Weights of a small GPT-style language model, trained from scratch on English Wikipedia: MLP 640 GELU, a variant of Muon for these matrices.
Each number is 200 + 40 x the weight over its row's rms, rounded and kept within 0 to 999. Layers, rows and columns count from 0. The size before them is the row's rms in percent of the matrix's.

# layer 3 MLP down (transposed), 640x160, rms 0.0309, rows 228-271, columns 0-79
107,246,296,225,250,207,189,212,130,222,155,240,275,109,205,160,194,230,218,199,164,172,189,232,208,198,214,245,220,159,201,241,179,242,114,246,198,159,140,148,188,185,214,206,225,150,239,256,192,219,175,200,179,237,159,200,178,158,206,139,239,138,222,221,254,161,236,211,181,229,233,194,247,207,181,187,218,221,181,134,202
105,158,296,170,191,205,186,184,155,186,199,224,252,146,253,197,170,308,141,178,181,224,192,148,250,243,259,224,237,160,234,173,177,205,171,261,178,176,216,224,203,203,156,215,207,136,215,140,181,177,148,193,216,174,136,177,255,168,256,177,178,206,211,201,258,245,254,157,215,215,167,252,175,215,245,211,205,216,195,193,225
091,185,200,227,182,225,163,218,147,187,191,239,249,166,163,285,229,221,164,165,235,122,117,211,163,217,315,200,241,190,165,190,166,269,201,233,172,245,216,214,202,126,217,206,190,191,275,282,222,218,131,222,225,168,220,134,178,167,269,238,204,195,260,169,187,228,224,207,145,162,138,223,179,215,202,206,256,176,108,160,152
103,243,183,162,170,146,133,163,178,197,111,142,242,199,161,240,187,109,183,166,271,241,213,182,254,174,206,254,226,179,210,183,265,214,222,154,265,258,288,206,189,223,219,200,237,180,193,284,188,201,200,185,239,184,236,229,227,192,252,206,177,218,212,145,196,155,162,180,165,223,162,267,174,279,247,245,210,240,180,233,178
099,206,107,157,161,208,146,184,256,283,246,190,194,218,181,226,222,165,194,147,158,249,235,132,191,185,150,221,95,147,227,128,234,182,231,201,160,221,140,123,230,199,203,207,220,290,161,180,119,156,167,182,239,288,151,243,144,166,241,219,147,238,274,215,177,214,198,166,292,181,136,180,198,226,210,126,212,253,272,177,191
105,184,248,172,252,157,195,208,215,157,183,213,153,242,135,264,222,220,178,234,242,220,239,190,99,211,242,179,106,161,260,241,209,138,223,199,158,151,176,226,151,183,184,188,237,272,142,209,212,161,172,166,258,268,248,183,195,173,142,227,230,163,258,163,213,212,112,209,190,226,117,248,194,160,234,249,201,215,186,235,238
090,237,238,193,236,269,224,175,194,184,236,198,210,225,235,197,160,241,139,245,202,202,220,197,185,151,207,178,231,192,262,179,222,231,235,237,157,189,234,130,206,149,250,154,192,212,288,169,178,259,190,232,227,119,241,147,209,233,208,149,217,142,163,311,212,224,183,240,202,211,174,191,247,215,165,136,216,150,208,159,132
112,190,200,231,161,155,218,161,226,162,191,200,265,226,161,196,197,152,258,175,215,184,238,192,212,242,164,243,139,241,251,106,192,223,223,208,173,239,230,175,219,197,175,317,153,217,229,199,224,206,191,163,276,245,207,200,211,228,169,116,176,204,192,166,123,254,194,185,237,154,97,206,171,151,190,170,262,202,249,249,188
104,242,244,163,191,150,216,223,194,215,197,152,248,211,188,171,175,170,323,127,214,136,174,253,143,174,176,159,215,141,176,175,218,138,189,148,217,184,174,237,186,194,227,172,194,184,214,222,213,172,240,139,142,258,216,200,235,204,214,144,158,163,163,157,157,279,235,156,196,153,231,249,207,228,187,145,270,210,112,272,171
093,204,220,198,140,146,146,179,118,170,273,163,243,114,265,270,236,251,225,123,182,153,162,202,202,247,214,169,246,195,235,156,213,228,222,187,216,179,246,237,173,205,287,150,245,237,266,226,215,184,226,226,201,192,209,224,251,253,190,166,219,193,202,146,151,153,204,116,180,232,203,254,179,224,161,231,216,212,243,173,250
097,168,211,204,285,267,118,244,244,179,175,142,209,218,174,171,235,231,161,251,215,205,231,262,215,158,248,212,187,194,219,176,262,276,199,195,234,226,278,165,124,145,214,248,210,151,208,144,166,294,185,141,192,161,229,205,262,192,202,230,211,229,135,215,218,163,265,156,217,230,199,201,128,204,194,228,156,198,255,130,179
096,241,198,185,219,195,228,259,194,188,247,259,178,159,191,161,188,194,273,248,192,155,277,136,192,210,224,127,219,236,229,178,283,244,156,163,217,243,122,142,232,231,194,179,150,231,189,199,160,162,131,212,183,181,122,185,257,152,167,295,211,129,231,181,173,205,170,181,176,204,226,235,182,173,310,185,202,216,207,170,123
095,215,209,215,201,216,220,234,201,230,202,161,201,157,242,200,246,171,243,216,190,183,230,145,225,185,180,230,154,174,262,175,131,279,189,211,200,135,204,174,166,155,170,185,199,260,147,169,302,204,154,210,171,239,218,266,190,155,216,170,247,209,208,224,208,206,162,196,150,150,202,162,273,221,254,218,269,204,208,296,154
100,244,192,260,239,265,175,159,214,204,188,211,272,182,189,191,249,166,245,237,220,249,216,220,159,195,283,246,183,191,215,150,212,218,249,151,235,134,152,205,183,250,203,217,222,237,244,162,218,136,190,187,129,205,191,204,206,197,232,237,159,175,221,186,237,237,198,148,123,263,229,192,179,139,217,191,229,196,193,177,174
104,207,228,331,174,157,260,170,196,195,238,188,167,225,218,229,138,199,231,225,289,234,149,189,243,191,202,221,183,141,144,236,244,206,181,245,140,213,174,245,241,259,161,204,231,222,246,197,247,208,176,244,196,191,158,112,129,201,153,222,209,220,242,196,227,189,208,148,199,226,129,226,203,211,155,164,228,214,234,194,195
105,170,167,202,220,204,189,200,222,226,223,209,214,241,208,220,206,195,104,164,259,218,158,236,142,232,190,125,201,174,211,182,245,189,173,200,189,232,188,174,163,133,180,205,174,228,157,252,207,198,206,168,150,176,280,267,200,327,212,208,162,208,229,210,240,186,160,199,273,229,205,147,193,176,186,222,225,118,183,204,221
097,207,128,184,174,178,209,135,230,198,182,258,240,208,226,180,207,260,180,180,173,178,282,224,171,185,169,195,189,155,194,219,210,241,211,163,213,200,194,197,238,220,158,158,141,193,231,216,320,236,158,260,185,151,213,217,134,171,205,194,194,214,186,183,190,220,224,225,186,142,163,248,237,235,156,140,307,225,197,141,179
109,237,164,144,179,194,244,184,255,236,196,216,143,113,197,188,125,156,206,180,205,217,180,165,221,223,221,254,141,212,176,239,156,196,193,157,199,255,131,151,236,217,109,175,245,200,224,271,237,225,185,249,164,186,230,210,229,207,186,200,177,150,231,285,155,153,177,240,172,158,132,224,249,207,196,202,163,209,200,219,194
090,213,207,146,192,223,162,224,84,261,209,179,210,165,201,122,150,225,259,168,174,200,192,227,211,176,158,158,115,216,185,159,242,248,222,186,223,173,235,130,192,228,189,216,242,136,219,195,185,242,231,188,258,179,211,222,179,268,307,165,181,229,226,198,272,204,171,206,227,140,126,222,230,205,266,243,296,198,186,159,230
103,187,280,258,240,231,177,211,108,123,217,228,143,232,171,137,243,203,188,155,209,172,204,155,187,148,142,173,164,227,220,211,181,146,194,177,143,263,195,190,211,202,224,238,258,178,177,173,103,245,185,200,236,214,155,177,177,233,146,232,201,128,162,257,225,164,189,246,227,210,244,188,303,202,248,193,228,144,203,233,195
100,201,248,189,198,236,310,184,231,273,169,186,192,239,249,142,283,219,209,263,225,215,185,229,177,153,141,129,109,188,219,205,251,176,263,151,171,222,225,219,250,154,247,235,189,211,165,182,182,222,197,180,150,168,240,227,196,203,223,263,192,198,187,190,169,161,186,184,151,218,311,151,207,186,244,224,190,175,135,216,220
098,130,185,266,215,221,150,184,221,181,220,257,156,223,238,189,91,218,196,202,230,244,264,189,227,130,185,203,175,261,228,221,243,189,122,187,244,195,206,196,187,178,202,159,268,237,230,197,234,188,210,149,226,223,214,198,237,270,230,217,223,158,217,161,271,220,166,184,212,216,203,174,237,132,183,254,155,235,189,205,154
094,252,247,205,188,194,226,182,162,164,230,222,187,224,236,170,155,212,206,183,205,143,206,214,308,220,160,185,202,213,159,203,153,223,154,175,166,159,242,202,160,86,223,189,215,231,265,199,214,216,129,199,147,226,154,191,229,136,188,179,220,315,169,175,198,187,236,231,174,219,150,235,170,305,253,262,167,180,220,225,191
101,155,230,145,195,164,204,184,215,263,186,228,210,243,209,208,219,199,251,301,193,154,170,285,173,257,268,158,218,115,212,150,178,129,196,183,241,192,195,199,252,149,171,230,174,218,225,224,194,212,243,252,219,171,258,177,241,230,217,211,185,117,248,168,126,222,207,173,123,242,193,134,134,230,199,177,183,203,240,169,188
104,171,167,155,162,243,230,216,223,199,237,198,219,226,187,200,290,167,150,161,190,197,147,221,237,110,247,166,212,218,235,213,161,208,206,112,155,138,193,223,238,192,196,230,181,215,208,238,195,244,160,244,131,217,207,194,136,260,158,181,321,268,193,177,189,144,146,197,122,230,191,255,219,152,207,176,164,255,196,119,209
100,230,185,221,202,188,173,180,157,180,222,251,214,211,264,190,250,137,207,178,151,116,187,148,214,255,149,228,207,205,146,177,225,191,261,273,183,201,204,200,255,177,225,141,234,233,205,194,225,174,194,175,240,178,178,160,231,163,250,254,221,141,210,198,161,226,222,207,35,223,272,201,252,229,266,327,196,219,154,193,232
093,226,202,288,246,143,205,253,160,253,214,246,159,189,177,160,161,120,138,98,136,184,240,218,232,145,214,198,174,200,235,218,98,194,200,182,183,200,137,192,140,200,205,205,207,245,260,249,176,197,180,251,193,286,131,127,197,215,276,123,205,223,164,197,233,177,248,211,220,150,246,164,192,237,215,225,155,261,216,176,195
103,104,208,205,154,244,246,143,134,175,175,229,107,159,153,254,194,183,186,205,256,265,174,130,155,203,210,100,184,195,162,144,235,253,157,167,194,227,219,173,167,196,174,238,165,173,264,256,184,282,199,155,88,273,139,185,156,221,169,193,249,249,223,237,199,149,192,202,118,215,212,196,196,220,249,149,172,258,163,181,225
101,222,179,183,140,177,270,202,182,183,189,236,186,146,197,215,245,185,147,157,203,94,183,236,232,177,90,155,134,168,224,120,169,184,185,215,210,246,271,183,225,188,127,166,190,202,204,313,224,228,227,136,206,194,262,250,202,181,222,204,146,154,186,119,214,224,158,133,204,204,181,243,173,183,249,312,253,231,224,190,219
095,174,143,203,147,199,168,170,175,218,176,220,212,140,148,108,252,199,235,188,288,192,240,160,216,142,204,200,192,220,185,222,288,168,186,219,203,144,232,273,211,212,138,260,218,236,250,215,278,125,198,205,185,242,203,172,178,235,254,191,243,203,179,240,209,129,203,187,168,184,134,214,216,191,214,125,286,158,218,111,214
105,213,158,177,211,223,191,164,144,163,182,165,241,116,214,214,170,258,259,121,221,221,259,147,171,148,248,136,162,252,128,211,198,228,126,260,203,203,236,135,157,190,212,208,192,180,254,194,176,197,224,194,198,207,158,185,189,256,244,217,165,266,221,229,255,189,237,157,187,197,279,274,223,146,239,181,183,234,167,173,165
104,145,188,192,179,115,200,159,231,223,144,163,220,170,200,208,216,191,291,217,161,151,181,238,190,181,220,199,163,275,209,240,197,175,171,217,253,166,136,196,185,219,267,274,153,180,236,184,180,216,306,161,182,248,225,166,234,233,154,127,246,192,136,229,206,196,189,179,168,203,172,249,208,223,133,256,179,143,196,147,226
105,198,244,216,233,178,211,228,184,242,222,177,187,245,206,161,262,235,209,259,146,171,199,228,226,171,220,173,158,179,238,240,203,187,151,234,214,152,212,198,238,207,177,170,224,205,243,184,208,232,117,136,245,83,119,176,142,193,161,174,212,209,169,188,217,207,241,195,262,225,193,238,182,173,127,204,275,131,216,171,236
095,246,165,116,192,232,205,221,186,130,146,160,243,222,143,254,241,172,140,135,207,229,169,175,222,199,295,264,186,138,242,235,177,142,218,187,265,232,146,239,179,234,136,196,180,172,145,229,177,198,219,137,263,234,185,207,181,210,179,238,133,183,249,164,297,204,219,179,271,231,213,198,207,221,276,143,157,177,200,188,250
090,198,196,207,253,238,245,167,235,235,147,221,282,182,158,204,236,129,312,252,249,188,219,172,217,201,155,188,163,206,291,160,230,250,204,240,152,178,250,148,186,238,171,177,177,224,182,244,157,166,250,187,199,194,184,190,254,185,208,206,210,223,239,139,182,243,192,183,234,188,204,261,186,165,154,243,214,131,193,183,254
100,181,172,236,223,212,202,253,191,170,213,136,223,205,270,186,196,163,222,240,67,216,203,197,119,193,176,159,273,213,144,191,212,172,165,234,203,255,240,231,205,130,210,175,270,275,219,191,224,158,198,182,254,215,272,232,290,273,253,222,224,220,240,166,187,150,240,229,190,215,246,164,168,208,146,217,161,144,197,222,226
102,176,187,232,243,262,141,198,170,176,176,197,198,278,145,165,172,148,141,153,126,190,208,168,256,221,100,185,179,225,161,192,256,196,195,237,201,222,187,176,233,194,113,210,186,176,208,223,176,209,208,157,192,211,183,174,222,213,177,271,130,181,192,214,238,231,184,139,191,252,264,172,226,206,175,102,157,218,83,173,188
096,180,209,168,194,262,244,208,239,203,202,191,223,149,159,163,199,211,225,254,240,165,201,217,197,189,164,220,136,186,230,221,203,208,175,220,192,135,166,159,170,206,230,187,207,121,179,159,219,124,224,223,218,214,182,184,201,145,274,207,221,164,166,331,206,198,216,271,253,112,140,236,220,164,145,110,154,246,185,203,216
097,195,133,178,235,205,250,234,267,169,271,179,166,225,152,173,216,139,123,180,216,162,257,179,212,253,154,241,196,171,246,187,243,182,172,209,239,218,218,182,167,167,280,174,203,129,138,243,187,179,189,193,183,203,255,218,176,166,136,186,267,177,282,169,178,141,207,231,180,255,190,193,236,239,193,176,214,189,203,293,165
098,232,187,189,144,291,217,271,244,117,176,267,234,160,131,134,223,209,225,171,204,199,205,227,169,123,309,169,210,222,139,231,265,151,218,182,200,161,166,208,167,190,141,173,200,237,171,191,208,164,275,216,199,112,197,161,205,221,224,248,197,248,194,225,168,182,188,187,159,171,148,263,233,240,184,182,219,260,210,231,209
103,162,133,220,227,218,205,172,157,197,191,211,141,214,239,178,148,154,164,229,195,193,225,165,215,189,243,198,239,189,184,272,215,264,217,216,172,191,299,207,213,256,199,189,269,210,179,191,256,160,250,279,195,182,293,147,212,184,235,209,200,184,127,154,189,105,257,208,244,182,208,187,201,161,185,237,199,118,171,171,225
106,209,288,220,223,225,104,117,214,176,251,211,241,192,185,236,221,211,202,195,176,134,213,259,206,302,187,165,205,191,182,202,156,181,219,245,131,285,271,223,234,190,205,192,200,201,202,168,163,186,227,271,208,174,169,219,131,203,195,236,167,277,150,237,221,234,199,178,208,148,240,186,217,204,127,119,140,216,179,195,175
103,235,173,202,244,210,211,170,187,255,222,230,234,177,224,213,207,197,235,113,222,227,143,193,210,160,280,241,236,235,201,236,140,266,212,170,195,132,188,153,221,173,279,170,144,211,231,237,193,248,190,165,202,227,212,188,216,239,176,156,149,192,142,227,178,228,142,194,226,270,128,206,159,206,195,201,159,186,178,268,214
095,258,206,228,201,216,236,195,203,231,229,203,199,199,190,262,165,296,209,226,166,149,132,206,206,264,96,212,172,167,230,234,213,128,125,244,222,181,182,284,167,196,107,148,184,209,222,162,173,196,226,211,103,215,245,241,169,208,212,224,125,219,228,207,186,263,202,215,198,179,169,156,213,238,175,191,248,199,231,234,133
# layer 3 MLP up, 640x160, rms 0.0855, rows 229-272, columns 0-79
108,114,167,258,133,172,181,265,179,186,211,232,130,199,255,175,211,130,166,264,265,163,178,132,204,169,177,155,194,132,71,176,207,206,147,235,220,205,147,243,226,187,191,212,286,167,189,220,268,249,227,279,272,187,173,249,155,168,220,155,150,251,228,209,155,215,212,221,236,210,263,212,225,250,236,198,168,174,223,216,197
101,196,157,208,223,223,204,175,250,152,213,179,176,187,229,160,213,196,260,191,173,267,156,141,272,180,115,197,143,228,206,210,219,163,157,245,207,218,169,212,185,234,244,179,233,156,125,220,179,213,286,207,256,212,187,241,267,122,125,199,190,239,163,233,238,142,166,199,181,309,196,188,221,196,124,163,208,184,262,223,229
105,200,174,133,247,239,253,117,211,168,262,174,279,219,164,203,204,177,156,135,186,179,236,162,224,156,184,239,178,158,166,210,207,162,268,268,226,262,216,187,251,124,201,212,202,195,191,188,201,190,194,203,208,184,217,229,280,134,156,153,257,175,256,150,209,232,182,226,214,258,187,157,230,195,216,261,178,172,175,210,115
097,226,223,214,190,239,245,247,118,204,219,236,164,242,213,207,227,274,231,219,186,205,143,250,207,251,193,250,199,235,178,254,197,218,197,156,253,226,237,219,175,145,121,245,200,134,122,179,225,216,230,253,174,90,198,213,253,258,278,215,118,164,187,251,207,197,187,178,172,263,204,291,238,157,122,242,174,203,161,184,177
103,171,184,199,282,235,199,125,143,174,193,201,195,307,150,145,213,187,207,153,156,278,242,259,188,175,193,251,208,161,191,254,232,242,196,201,240,207,183,153,217,152,164,176,166,143,159,156,253,156,149,153,223,206,142,185,235,196,141,152,247,164,235,189,206,243,210,183,277,184,183,160,245,197,221,261,188,160,200,216,254
091,193,206,246,166,159,217,245,209,217,118,130,195,203,163,223,229,210,231,105,161,212,180,163,232,233,79,198,147,237,143,269,191,187,201,217,251,240,168,189,234,218,186,251,195,196,198,210,220,225,242,183,109,191,159,211,165,153,181,179,137,276,207,221,179,235,254,225,174,263,259,162,271,219,163,223,201,281,142,186,285
107,222,125,196,293,249,228,231,227,200,159,258,163,153,250,165,235,187,206,213,183,200,200,215,242,196,220,207,249,214,167,190,147,130,274,215,176,210,258,172,190,176,170,123,237,197,194,224,219,233,226,206,197,149,173,220,163,191,181,151,99,183,210,209,247,167,145,234,198,208,274,178,242,198,182,246,220,167,210,163,211
103,252,167,206,217,188,249,223,205,139,157,220,141,174,194,193,211,283,171,205,143,191,256,151,217,264,184,233,192,180,234,217,196,247,178,168,200,193,201,208,221,213,150,211,161,176,156,195,130,263,156,192,231,128,157,209,196,228,137,190,226,250,245,141,220,170,160,223,220,196,224,133,160,230,161,163,159,181,206,164,158
096,197,173,308,240,212,270,189,234,153,180,235,124,229,130,166,183,171,203,160,217,208,214,156,220,206,165,281,175,160,235,225,242,124,148,249,217,189,176,197,168,234,176,188,225,221,195,200,147,272,178,186,160,274,164,232,242,163,114,172,234,213,193,200,304,290,112,153,157,216,274,238,150,172,232,196,227,291,209,198,201
100,190,210,231,205,99,237,202,154,290,228,292,161,200,229,199,146,172,287,125,212,204,225,142,183,214,149,222,237,158,133,198,148,141,174,205,112,190,134,196,230,219,199,180,192,258,150,194,198,184,190,216,177,229,229,198,108,233,266,160,152,208,289,191,227,275,185,283,183,201,150,216,173,251,257,263,231,169,166,211,206
100,270,205,191,203,177,245,123,213,169,215,284,198,136,209,183,187,201,151,210,252,157,174,245,207,140,144,220,175,200,200,176,162,196,107,240,176,180,244,164,163,218,211,235,257,166,168,211,181,225,212,259,194,259,302,251,205,283,201,210,180,178,233,154,204,159,245,204,224,158,133,139,213,219,170,130,185,201,228,244,280
097,178,201,236,145,177,172,177,251,173,153,156,189,196,211,189,218,197,161,233,205,171,206,242,185,282,205,174,237,197,179,246,232,146,176,189,219,235,244,222,182,219,188,233,187,160,207,255,137,150,228,136,222,262,208,120,236,193,181,287,159,210,218,177,176,213,214,193,231,215,226,193,133,200,193,223,182,138,261,123,187
099,203,158,201,246,248,236,258,128,212,255,213,180,211,228,155,224,174,151,240,138,139,173,107,221,143,196,169,208,194,219,237,242,194,209,163,169,179,324,196,188,145,176,262,199,175,177,222,159,297,215,184,204,255,178,186,147,166,182,175,240,242,143,217,155,187,186,216,201,219,199,210,116,257,206,181,226,177,185,219,143
099,209,133,142,262,255,140,213,197,153,168,247,209,180,191,185,269,210,226,193,140,227,162,149,184,124,190,181,267,195,262,244,167,194,137,209,186,233,200,138,187,190,218,181,134,149,140,202,183,167,239,192,181,149,237,244,197,130,204,209,255,190,181,252,203,309,174,226,228,147,256,206,153,214,203,191,187,168,160,231,121
099,288,167,213,255,242,127,176,219,182,180,217,186,169,211,193,245,255,146,228,210,148,228,226,174,232,122,249,218,161,138,221,248,178,267,243,180,202,164,220,146,216,146,181,194,151,215,264,199,166,256,164,292,209,203,204,231,151,97,187,274,258,194,182,187,184,143,208,217,143,182,202,169,208,270,184,216,154,252,154,195
105,139,177,153,210,255,151,196,257,139,209,250,184,194,210,186,280,217,196,220,185,178,267,168,182,137,178,236,211,213,199,184,212,183,153,212,239,222,202,256,228,245,222,237,199,244,95,242,203,244,164,153,250,197,142,185,131,216,219,179,199,235,238,262,226,214,167,174,194,196,201,232,232,165,205,112,174,176,146,219,201
101,235,228,213,187,198,177,164,201,249,212,238,236,205,176,204,165,179,232,247,211,191,167,263,193,209,268,198,176,226,178,196,246,165,233,229,162,231,145,166,267,182,182,148,186,229,143,155,146,179,208,196,244,211,188,225,276,195,194,297,220,194,215,185,185,263,130,214,98,179,184,192,297,196,204,197,207,213,207,240,191
094,207,160,243,193,216,190,232,191,174,184,167,212,199,245,196,227,165,166,231,216,201,229,195,200,315,229,241,244,170,176,161,149,180,179,182,184,250,144,201,207,202,181,289,180,216,77,290,205,222,176,223,95,226,159,188,156,196,224,212,194,249,162,164,217,222,287,198,194,242,221,215,180,205,149,201,156,262,139,187,219
103,116,205,212,250,193,226,243,210,190,237,221,238,181,199,198,196,227,290,290,170,155,211,224,204,219,204,187,270,176,204,165,271,172,149,228,148,180,229,232,174,126,127,147,222,185,199,187,298,159,203,265,134,188,192,213,207,146,206,213,161,167,240,156,211,241,262,178,139,174,191,235,122,165,192,233,151,250,214,262,170
100,227,189,241,175,205,181,161,259,224,210,220,189,184,173,275,174,179,300,235,210,81,258,225,147,248,153,219,271,224,142,208,190,159,124,218,218,201,189,188,172,237,190,215,151,170,145,233,188,214,159,230,242,229,232,195,211,171,188,224,234,198,173,151,87,177,189,243,140,271,164,198,204,232,187,256,204,222,272,129,213
095,283,180,162,289,126,226,198,198,213,158,173,259,184,204,145,249,233,184,194,144,148,134,170,198,207,215,191,167,136,159,123,248,200,231,226,165,287,204,178,247,184,279,185,167,215,165,154,187,235,169,213,166,209,159,215,129,159,215,176,212,226,189,226,218,179,185,200,195,231,215,232,164,164,231,118,264,176,187,184,248
103,228,222,189,192,184,172,247,181,214,120,125,223,224,180,198,232,213,238,136,137,230,218,223,180,192,257,177,198,204,227,166,234,174,278,246,213,223,144,202,234,321,173,207,176,174,191,202,154,176,194,124,218,199,232,261,134,264,167,199,196,177,259,185,196,199,206,151,272,241,223,184,232,101,228,226,275,186,170,225,215
099,166,191,165,189,257,131,219,182,166,195,149,197,185,172,206,194,189,250,170,229,147,211,220,254,241,280,173,240,216,289,242,186,142,235,194,165,154,179,156,166,207,213,218,137,143,149,253,216,181,191,204,216,227,218,186,170,229,175,228,195,154,268,245,178,191,103,93,229,224,206,231,175,228,186,128,180,241,154,228,137
101,219,180,212,262,162,218,185,207,182,241,155,121,180,131,178,242,182,233,212,203,205,122,189,246,216,173,176,172,186,172,159,223,156,252,299,195,147,256,176,303,153,239,207,224,245,188,221,123,252,234,188,247,139,192,224,214,136,165,207,280,174,211,153,162,195,164,173,175,174,226,166,262,239,205,236,218,279,148,241,167
104,195,147,198,219,208,212,182,143,245,222,200,245,240,178,194,197,207,189,241,149,226,193,192,117,148,227,179,208,259,193,226,183,223,114,182,118,227,216,231,279,205,200,256,178,273,174,224,207,168,219,179,163,152,166,199,218,312,171,182,139,256,201,165,252,171,172,264,293,194,125,249,217,178,142,139,149,173,184,240,222
097,164,197,183,101,228,139,168,204,216,127,157,214,206,196,252,241,294,220,240,201,289,138,182,154,176,207,140,235,241,137,195,173,151,200,227,231,208,208,169,237,234,167,234,231,152,172,152,213,226,275,219,211,129,238,191,165,165,138,259,219,221,251,240,145,266,161,210,214,240,130,232,114,173,199,272,240,160,228,153,174
101,187,228,217,184,184,178,139,176,137,189,187,237,225,261,263,170,240,189,197,137,181,183,238,283,220,205,210,157,187,164,264,113,261,239,162,215,227,230,212,234,206,205,164,210,193,131,189,179,187,165,151,198,259,230,282,238,271,180,192,214,232,242,176,225,187,188,189,240,251,138,162,226,133,221,232,202,110,213,226,161
099,200,220,257,265,168,216,227,170,233,274,190,273,164,155,231,229,174,162,217,238,261,197,168,232,281,254,230,219,221,245,207,242,226,122,139,183,119,149,207,137,210,258,213,208,191,183,151,171,210,202,244,199,193,167,128,207,224,164,159,211,255,249,222,216,150,203,194,199,243,237,171,172,168,78,131,211,214,154,272,199
101,279,248,176,148,238,235,196,169,246,213,164,275,199,221,174,191,240,158,183,164,182,246,188,146,206,227,218,216,165,191,136,204,169,184,198,205,230,221,131,180,230,142,149,192,198,281,235,270,277,192,131,200,160,221,187,218,249,162,221,147,218,198,230,217,236,171,226,186,298,203,160,153,190,197,221,163,216,202,229,217
109,275,199,238,177,135,211,170,170,220,194,235,228,169,197,162,196,119,240,245,146,213,166,230,232,260,290,228,228,214,190,195,188,231,177,133,258,222,154,177,216,223,224,167,220,193,173,250,249,183,138,180,234,135,189,173,234,180,257,142,236,185,148,269,136,192,195,249,175,196,160,180,137,217,174,235,214,162,225,153,196
101,170,212,223,228,191,140,237,138,220,214,158,144,139,231,182,176,251,288,227,156,207,221,209,256,155,155,263,247,189,245,205,224,229,262,223,196,190,196,205,188,163,150,249,205,162,206,197,100,204,238,185,200,177,216,195,161,140,188,180,147,204,143,169,216,234,143,224,325,184,231,236,230,209,225,252,230,140,222,152,239
112,191,206,205,153,221,182,164,176,251,247,197,203,154,261,206,146,171,112,194,199,221,176,142,263,272,191,157,174,232,188,190,289,165,232,197,167,201,193,231,201,195,215,228,192,169,165,160,193,213,280,222,239,291,216,158,184,168,176,185,219,196,259,226,175,159,231,213,200,136,182,173,216,151,257,244,258,232,140,160,228
097,235,180,252,255,166,274,60,265,241,160,219,220,175,224,160,146,202,230,233,234,191,163,241,187,211,193,175,216,242,189,159,203,164,224,291,205,179,230,215,189,208,206,209,230,162,209,277,157,172,148,210,132,174,184,221,226,157,272,257,154,201,156,208,180,141,229,241,71,123,199,205,172,221,162,192,247,163,204,220,160
085,153,264,161,170,143,192,189,102,208,189,182,132,125,151,233,232,135,238,164,232,163,163,210,197,228,231,219,219,184,213,164,165,206,225,176,227,178,154,197,192,183,189,245,181,193,151,194,216,171,209,175,188,193,297,160,222,226,201,183,166,199,204,278,115,236,220,166,211,270,227,261,176,205,169,260,167,251,169,150,227
104,213,210,131,264,195,172,202,198,205,227,227,244,151,154,190,181,252,200,169,196,210,255,150,163,197,158,201,171,150,154,209,125,211,156,171,201,199,164,218,273,211,200,218,285,149,168,174,204,169,235,190,226,244,129,192,265,206,198,256,194,227,240,193,315,176,134,222,262,190,197,187,205,217,207,198,173,230,198,205,218
100,200,194,189,189,160,225,245,176,111,225,170,279,196,193,202,199,245,230,138,188,169,170,192,200,214,238,239,235,145,212,263,199,231,213,211,223,197,173,226,143,187,163,218,172,229,254,147,264,217,217,250,154,178,206,168,183,253,169,186,248,163,226,232,123,191,175,156,124,213,208,168,162,261,232,123,231,161,175,218,184
096,215,201,225,246,236,148,184,125,204,175,192,220,229,196,274,204,194,138,186,195,242,230,154,271,178,244,129,201,148,212,180,163,113,202,161,253,230,257,235,173,211,136,241,147,192,221,237,210,233,206,256,150,175,223,206,258,231,107,188,211,212,281,203,243,250,165,147,245,313,189,176,192,182,218,227,227,149,241,197,183
098,178,310,283,157,164,163,205,163,218,219,219,231,229,229,177,151,230,231,253,182,249,90,206,121,142,232,97,204,218,136,231,161,207,187,156,160,239,182,184,235,250,122,147,197,203,248,191,287,189,167,215,248,188,173,185,186,210,289,176,178,231,193,225,236,200,179,197,204,158,215,205,192,256,175,208,161,250,195,141,268
105,251,203,173,239,171,109,119,121,145,266,140,236,276,196,223,191,248,180,257,125,194,214,225,168,239,198,151,203,178,247,191,230,177,162,231,230,176,246,238,189,195,285,145,244,244,239,210,221,184,120,215,275,183,247,255,201,201,199,179,214,176,201,207,199,218,222,263,161,166,155,174,158,161,188,220,201,205,233,160,279
103,149,215,276,103,96,172,236,108,157,199,191,144,253,186,222,174,137,183,168,197,195,231,276,219,196,217,180,197,235,242,185,133,155,242,167,232,163,239,268,235,201,156,125,188,229,204,255,209,191,212,185,181,180,248,207,236,241,232,229,237,183,187,198,186,238,213,147,219,187,203,212,196,192,209,249,131,254,251,179,218
106,206,164,200,209,152,243,221,238,196,193,193,209,153,248,150,138,224,144,120,150,118,144,267,243,203,242,140,233,229,151,205,216,204,169,251,224,218,231,246,178,199,209,188,87,218,211,149,259,179,208,220,137,170,289,171,195,196,193,192,85,224,217,205,219,227,224,200,174,269,256,276,170,229,304,194,200,199,163,181,192
100,199,194,178,229,200,188,205,135,248,202,170,255,232,131,223,199,244,178,222,198,148,249,236,259,221,145,208,159,168,176,236,226,195,219,207,213,276,240,224,150,184,141,130,182,215,203,198,191,150,177,236,200,210,185,249,182,160,205,254,183,251,254,155,228,163,234,276,242,190,270,121,207,121,157,134,218,164,172,208,243
092,168,240,158,163,208,200,167,224,180,208,161,157,230,250,205,261,203,268,136,206,227,218,184,174,184,228,170,119,202,232,174,227,198,153,193,241,229,184,163,160,176,226,220,230,145,190,226,137,198,272,214,178,262,171,194,166,159,180,207,281,216,166,178,231,143,253,185,178,256,217,275,171,136,221,168,234,179,233,204,276
097,226,127,211,209,232,228,114,161,206,201,168,215,190,232,253,263,213,212,132,211,160,184,170,227,271,207,179,205,194,161,116,93,204,198,236,170,168,226,267,183,185,256,168,262,109,256,171,177,165,170,239,205,209,233,146,187,163,230,204,193,219,188,248,237,156,154,220,207,216,198,192,84,270,236,206,214,172,150,241,253